Weights of a small transformer language model: biases.
Each number is 128 + 24 x the weight over its row's rms, rounded and kept within 0 to 255. Layers, rows and columns count from 0. Numbers have three digits each. The size before them is the row's rms in percent of the matrix's.

# layer 3 MLP down, 768x3072, rms 0.156, rows 676-767, columns 64-127
099:109101108133144148142144144130094101160112089146129125187138137120185126130098124177153159139136163132108085092131094162148107116143119153147126172135153139131170140160095136134178190116174169
100:138117148107135108141126137078137145151119107151134126143109111084163101107146133124145137113174123173139125100125139111120184108137126126118159170142139122146169119080146154140115083156078156
143:143117113113124168108136138145116162131141166095085137160142136110139138145155100113135157141132107189105107114135088171107104111140119090117147131130138133117107135120126120135107133120128125
100:129100147069127135115148083101122132124078128088136123170137114137103094103109101141147117109127125133095130133122183111167150100119134107153155094112117125124149099156111159138135117089136136
098:134130092125116078104115167131109065097143111126170145123121108146146085162110138150115131088092158147140125145137153156107099119076118109163086171147136105157081131123148146147135097162200120
097:101105122125160061083154112126151139114113072107137124107164105138125137103126081132128158145153092122161121067137141141118180136149128117117085168117133118104107121126100122087122138082099092
100:101121164146093151139151162149129109100142116122143105132120119125167126119143080137131125140168108156129107074097098094104138180082117125162144107164128139161128152193132131133154143140145124
100:133128151107145125137123091139097137145127143146167101098124134134117131109144056144135106143133125106159096122159138138187166124134162162139139130114157151125223120162095146119142141110155144
102:116117137158131124124163075173164096138124158134169144094142122102139132119126150150155115167093134089129158180152142161113087106096068080120133130112101143129154147116149101105113126149071104
098:107122160168129186103128146166145135134106132101100139143141127119097116153161133162123097112118136115150105158135146132135086142122102119138101135096087135097146121149069133108170140128113096
100:105111110120151102152127185068095162132133139094120120143168181137099131137148114132173174154161124128118116088128131160095152113138156137165135165128160141121144120131107148131126100140125105
100:135118142114118114176134131130125114117120131150148114127139083106101120122107139138142103156098117123129145177107152175142105132094127126150121159132168125190175131146093090120174099113146123
101:186136085174119145142137128171112092102127120060144096178101124111113147095123115096114106121119161116100131143124126125110101121110138133127155145116110139119057127106148122116139131132097119
102:137123107065142184129111157138177098160111096042166130136130136096130149144105136148142085144123136144164121157108117112168123115140129149140143081152159147151110134143133098137110134154160108
098:116148167154125125128123135090121127126159121136146162087183175120139133134169134149112144085150176144118112128116152107128121123135118146107092152123116125129137094125150137099122117114117052
100:114190128127119134115093129119133132115143082144118166133151145126136147098142111123161105156143112149143122179132126173131106152151107105109119121137130123122127165111136095103128131123121125
097:112114121148143120093147106146162152143147136127120130101118114142136166123111152122103132136112120135122165121116154137136090138176150104139138123122125111118123124138125140144131096108156118
098:082115113144124136137177111095155090170130121118102074118148151111160138130164156144106154105105157124157149107162092165087088126146136112125097095075170133142143174128149149129190146176137127
098:109115133142157108133114127171134108117142147117147120135094143128120106087107129133170110108123147097122122150116143105134189126163151151098134158158073179110162096136127145074098163128120144
102:082135183148143109080100112158118136124136122158148118120125143132143135164097115104108064084166157138133127135127113147110109150134158169134174099087089153164123144123111141109128118141147142
100:118162098164129114127112144074111148127142115141144120118103079150157098160148132150132151132155110150143136111099159169164078089108196152156141120131105174159129118116111127161094108177110135
098:152126180132129105114106142129118146119140089171139170143159158165114115103115102136123162109148118150089138108136122156142124096154131128148134162066126124127151140155126109119103103131109101
096:120127147115126169131141145155124117105149115160116122107121147135034115140103145132112084156154153137109124099135106157093114135132092114139148138103140165115136162166145102117128128119114138
101:111107119131106118121124118150143135151128142142167140112165141149141154116101099127146132132122119136133140139133136162100151103130104161086103057099113169167158154151165065180164118130159132
101:127174142092178142112171091117119088090128133112114142132110121120148128166088130132144160132132135144096107122164114094122192111078112139111096130135091132067141117129141102075146187153138122
100:130138099099134142146119191141113120161160129171131150135115108094083162148119077138150173085129126083116096126146152096129115093045111112134146098122133138050151122124092174135143162142156113
099:150137123162155181145114107159073144136112148141159117144117153138102121107151130129134094146139142111119159132152100195105095107122127146084113163131141146070144131166132072144165130152153144
099:130129086110174103102117126123146142101144132162149111141118120133141137113162126136175157122112098115140151125115132171076140150094094151146160106126170096123133157133150111107134137119154143
104:156135142140160101194131141104108088108113111138115114118176142116158143118132099140111093126132132134147128132074144191089104145113067080085102122081119089116138101128162136160098121115144136
100:159132094104154166176145139133146124133126111091148119118152180094206137148161119066136110130121127138153121172125151149133131125103143160125108174142123125151142113113107120121139094095129119
100:145115154138159168120151133070118115112191136116148103139136168135131131106114131150153124145077138102143122122110145163113130160122140131108120150128146125132173086056126124120130076139139183
098:120125123122109113053069109150146131151138150119152121150096123103137183161152102118135107108200121163164121121144113044138104174116128169138141140164102094144124124125139143124088184162177081
102:159087113141100088130166165179126113143166155118146105139100134139156114094117131155111082110116116146130136152102154137148151159147147124103137145167155142101107118142092083143161116123163147
101:120143138098119130139128100111118123118076128136148152071129141132110082121131155115143098100093109129138106150101097148135106097115136093121103107138135128120149118112099113181148130109100138
098:072113166137115160084061133141100121071119153129110124086118093102173122163171120135113166157103174102140154133171150134111174129119130137129083135123123115087174135156138137103132059120098134
098:161155116149142106094139090158144095148099072127135199151153096132135061116092126169125122134110121067123132085125115087100166116124128109105150167142115101111172063113136146096141121137146157
100:103111133119146098110145137048146106119099105142134120121132134086145105133148093134152161160142110129114121157107115071140097109110144151145117126129127125078113151129111121137153077127134138
103:149136114172129112138117123113128129113134125144164148106105140124154136133166078097119145149134117123121109126128093141138090173084087122128152124118081112160102097147095127113145147093147127
098:133108086123133130093135093138153105142123092121086133116142122149074119123086155123107211149171134127108133146130167131144143115106104133139168070086130145091158109122152073174126081168119137
102:131151084083117138120152115133097161116159116147134101120106129121138150139161108106105183139108133128130119150098127183178140132130127142127124170127153152128151117121135130127135119143085090
100:134160138115120149100119097121139097090163120113130128092119124136130116154100122143138166113102126136103118174113133122139144159110090139099129161125177138136103147121146143183131106143127149
101:138145148149117124123141142127131153106147146173104129121157138119147134092129127137129145148101121126097116158096140141151119115133132159135148130115149120101150157138159094143177101152120147
101:133108147167112097142119137099122139128129110156121132131119151151150128093155110147134086125146137120115133144142140109147164093111136158128137144105125108147094117124153129142126124129140125
099:142158164141138166082143105188131152116157107156132130060135114110185103135112105119159114106174168103091142153124136147194166116137110134134138186134075151128175135134122152144154141102161116
097:141127165139092082074151108164124109134123131142146157120095130161095118115124150158139125146168120140129117120104141099121140153114118088113095120091155134168189151118151159124120097138190150
100:155179106098117106106124109113129176163100168124136135085091151162082131147122132139100182118103123113148093209129103140105107125107150163123129137091167159080125114126115133117117119149196183
098:146144100171142159143117176107121123131129125083085088138145112131099096108115130108089114145098148104119100157164093190102119141137113078126137132110120153142087125159106153159149082130106142
098:102145149121128144181144139133118123106138129140130171104135118119147124142100177142133133116074145160132140144148116140092173130116124168114130111127093114120126143090138156151084122114149132
100:134141111149137195120131128154109152089092115107145128153145105155078138096106108105153169126143133073152139094164174109154135108126127126131148135148130155186089165086083143142131114094130126
100:126135108134142067180126149117110139149141146125121125156127133115166161115116121120146098113081115102132138168111111129075196134135125131126132110142137150140143087132128172124147158141120146
100:133130137138079121132134149144116102117128126117112114106141177113142117145118139141087112114141137122137097085161145084118117136123145133109143156141134150152102110167112132135133125144154152
101:115109119120070108090154162099129158141115092113143126104126133119212077188124141099132104124094171123109109146094101109164130151131124127071101124157153115123149132088125113139144116156116096
103:126176106165142118161142144170132135147122156117107129125138090136182138130115110120102140102130079154098176135106139145106110098180111079167109145118157110115153155066119098106122145135148114
100:076136146162145167174115102098134130173126147165118162164130158131162138113105132171125150132150084065115083152102116136136100156109119110123146156126146130145133128109135089123122109113118106
101:132126114150083070127125118113151101087123128173141129154158125105117129136129085115149153155131178157133123156113146096097142073155129104139110166120162146156165098194157135115121116133122144
102:114146140127121137112118134144139118138141121151144176144120068136126111124140135147155131099151110154062107116120092195117139173134121158138101064099163134118134160139085121107138133124117131
103:122096123130126117132128088137122128113082119147121126101166128153133118127147151141177133130157173151140139099161182124112108125076124176112107143146101150125112121171121142076110098133123109
096:085148105097157145137171130129109103104121055127143133100116113166145177124119114124122113085127084122151097095114131088088082119123107073134109128098149135175119102159180172062109136129144147
099:108114128147101069163161120110132107117165101133126102121144167099133097140118117135134113109174112112130179076108143098079122139098137167129166154117103088101114092111098135107149125114121115
099:151118119123132139156153087139135122087106152134132082149135099116163107068144105152078137146122117119124135101149122106132160110129123135110144161156101129131121159140157100134125133168114160
099:133120112144145125143139144099171150188119111102099167126137183145104094146148108176124146139083160145159108126123153153150059108084087145157149135144133104137083146128137163128135127131082106
099:138150104152158128087133152145123130164136127137114079163107124133094149138125136155161134106113119137130127135126177144089118121136114111077075121159120152116126112107128101191129149112120142
098:108120135113124093120097143125115118142093140147144151045112111148116100125090130113133112085116145129153115109154105112153171147111123146109101085106121090156139118117172076149139111148131105
099:133098147145147094129142137156135162132122134111124144097126145144110103114108128120157112103158116128121158123150138129166141125186120123112150125186144100157172123156116093119123157129136134
098:155129143133097138101116117100113136113186156095121152157159122096115173173112131139103155131109112131145150142141117170087121091134142120118101120120128145128085152140130145108137078145113109
102:160100090109170084132122106147151150120086157121134174120145151092083104148151138104127180132172117119144133131118116130110140135144103140157155104104101136120156130183132101091117153100102127
096:096100147151089148104157123085134114091104160139099142086097127095122124106126129128145081107120081135113169145115102151090090104173096093109124115133132158136091138121122171089147149101128072
098:158129096132126115116117129159131124079143149123119112146119124131134124102169086093093145112148141139124103123125153092137191141149131159135107095090106161125143118166113142113091100101148119
102:127138162094106139134154127130155122109109179149128157116132126090100168084120128151117076118120121146144150170158165117138109143142132096132143126125105135124117153133109146156124095116126090
099:092101104119114145125093118145114125084082148171136145181108097129108145168111104115073112156139153121076117103147167148131110133099102103148149142139095105120117129167134128132161171108086127
101:115123140108123189143140181120110091123144138082113184127095114125155149137124107097132101124138126133138142149120115156114089147106169126115150095067159142089123106132120100139136138140118155
101:142146116130150161076147175130081136112079081175120107107112109140131176101117122121118164118119112142122098117104125141091130091107170125104130106132143088129165093132142090105126140126128129
098:131079157093144137132107149136162089131180117144126108124110110095135130140145172123161089147138106108132106130132107092087153144120126153113115108135152156153106106138160093125139131108112137
099:063124092153152128148158154136108147120079076156119144080141121099112133145151147120143156135128121125174141189182123138168169174118120145121110149084140145155114132130136111070110124125183112
101:109089108125112078150111111147122167123069139129138127085145122121145146116137130150135113130103090119138171151122163156102105134147152140117107136146105159111104140161090147153106134119155142
101:108113117142120104116086131113158134126164138143131133123093085155105117141131118110128107122148113174156159141079139130086135124113158103107087117126089109142105109120130143099083150170117168
100:149109117154137189129164143131127109134155116082151088124140143108133153137164119145077129127133149154169147142138174164114081112137111129114100159143144136080108150140115103127118105172115134
100:148136138142110208126122113120079083124143133112118108166122184121098121095136154098130111153124150128134113092161140120138148153118151175115079120181100146109130132121159137152129105149173175
098:133119111123143109100056086120137111165148152145080068134143124127128102190099146170130175139147107099148132153139171196161083122074117097099129102119150178126108135116141080115132102137119104
099:106152153124167156129138156140112126066121121130123166202128126145184168127091143122126166105124102117175142134091144195181091133125138104120155123158098126070128138111121120100146141119107115
101:148098134084152124111143106151159122099143114118082080116126107152131124108135133090102199133149184170151087127143101153160177136199137162080126083142118153143144138111144181121117131132099120
098:134122086114175144094129141081124146120093159097105128169134111135125106108143112127117105144104146120122125137111158110142105166143093131109150134122154170142091128042146134106119140128111090
101:161132153193106117110116129138116102161106177140113144150125067137136140093130105122141125159113062120115146138111153109118089088133114106108128115141123121069147110125102059098147117085194111
100:119092169104111137121112110110109121122137142126153102154115086082182113144096133117156127099118142149131134152120150167140151135099105121145148126123146166131123105195162139112110131139152108
101:092100141080115148066124093178161145129144190133125134126161102124082137073161100121111117131095122139099093106142141073147128120153141147164124139166097140119123113098137144137125095132130114
101:100197133151148105126120094142158130111130121112190122136106156079169135092155123118149152141137130134138141107129145124125131095117144109093087083107135167117105117146115144172105194139164086
101:103115136085154162108113137060137130146085106147121138112113138084067143123153122125109159146116133089124138165122161121148165108163125134121174122091145116134133122090086136132157150134111151
096:137202137113113173162164111145130098128101114142091124147163115090140136127094109132122091134104130117132127121114142127123115133192128128117136112132124101112132166124121112124125140160123097
099:096139114131158111151106137110128146157120150169163131111130168104112126120108101131137135149116112120091113134124100137148089153128117110138093118131164113154161144131096130131129125124161149
097:125106127134105120096098136123121154139096091150150129150171160103082099119148137142171153127097152145116126081099147148154059103173181161154116170113135172123167124104180127114120095118162154
101:136125134096120108124125097103142113160110181135131120127105144148161126133116157103158155139142113121156092165155092110157099112152060152099101141125153169159119089161123153186116173146137146
101:135118130102178173127112124108134115095140158143158129106155158121166158111144122088157178107129123144183128127110164100115121140172112179155174145142103093157185126144096160140129149104158132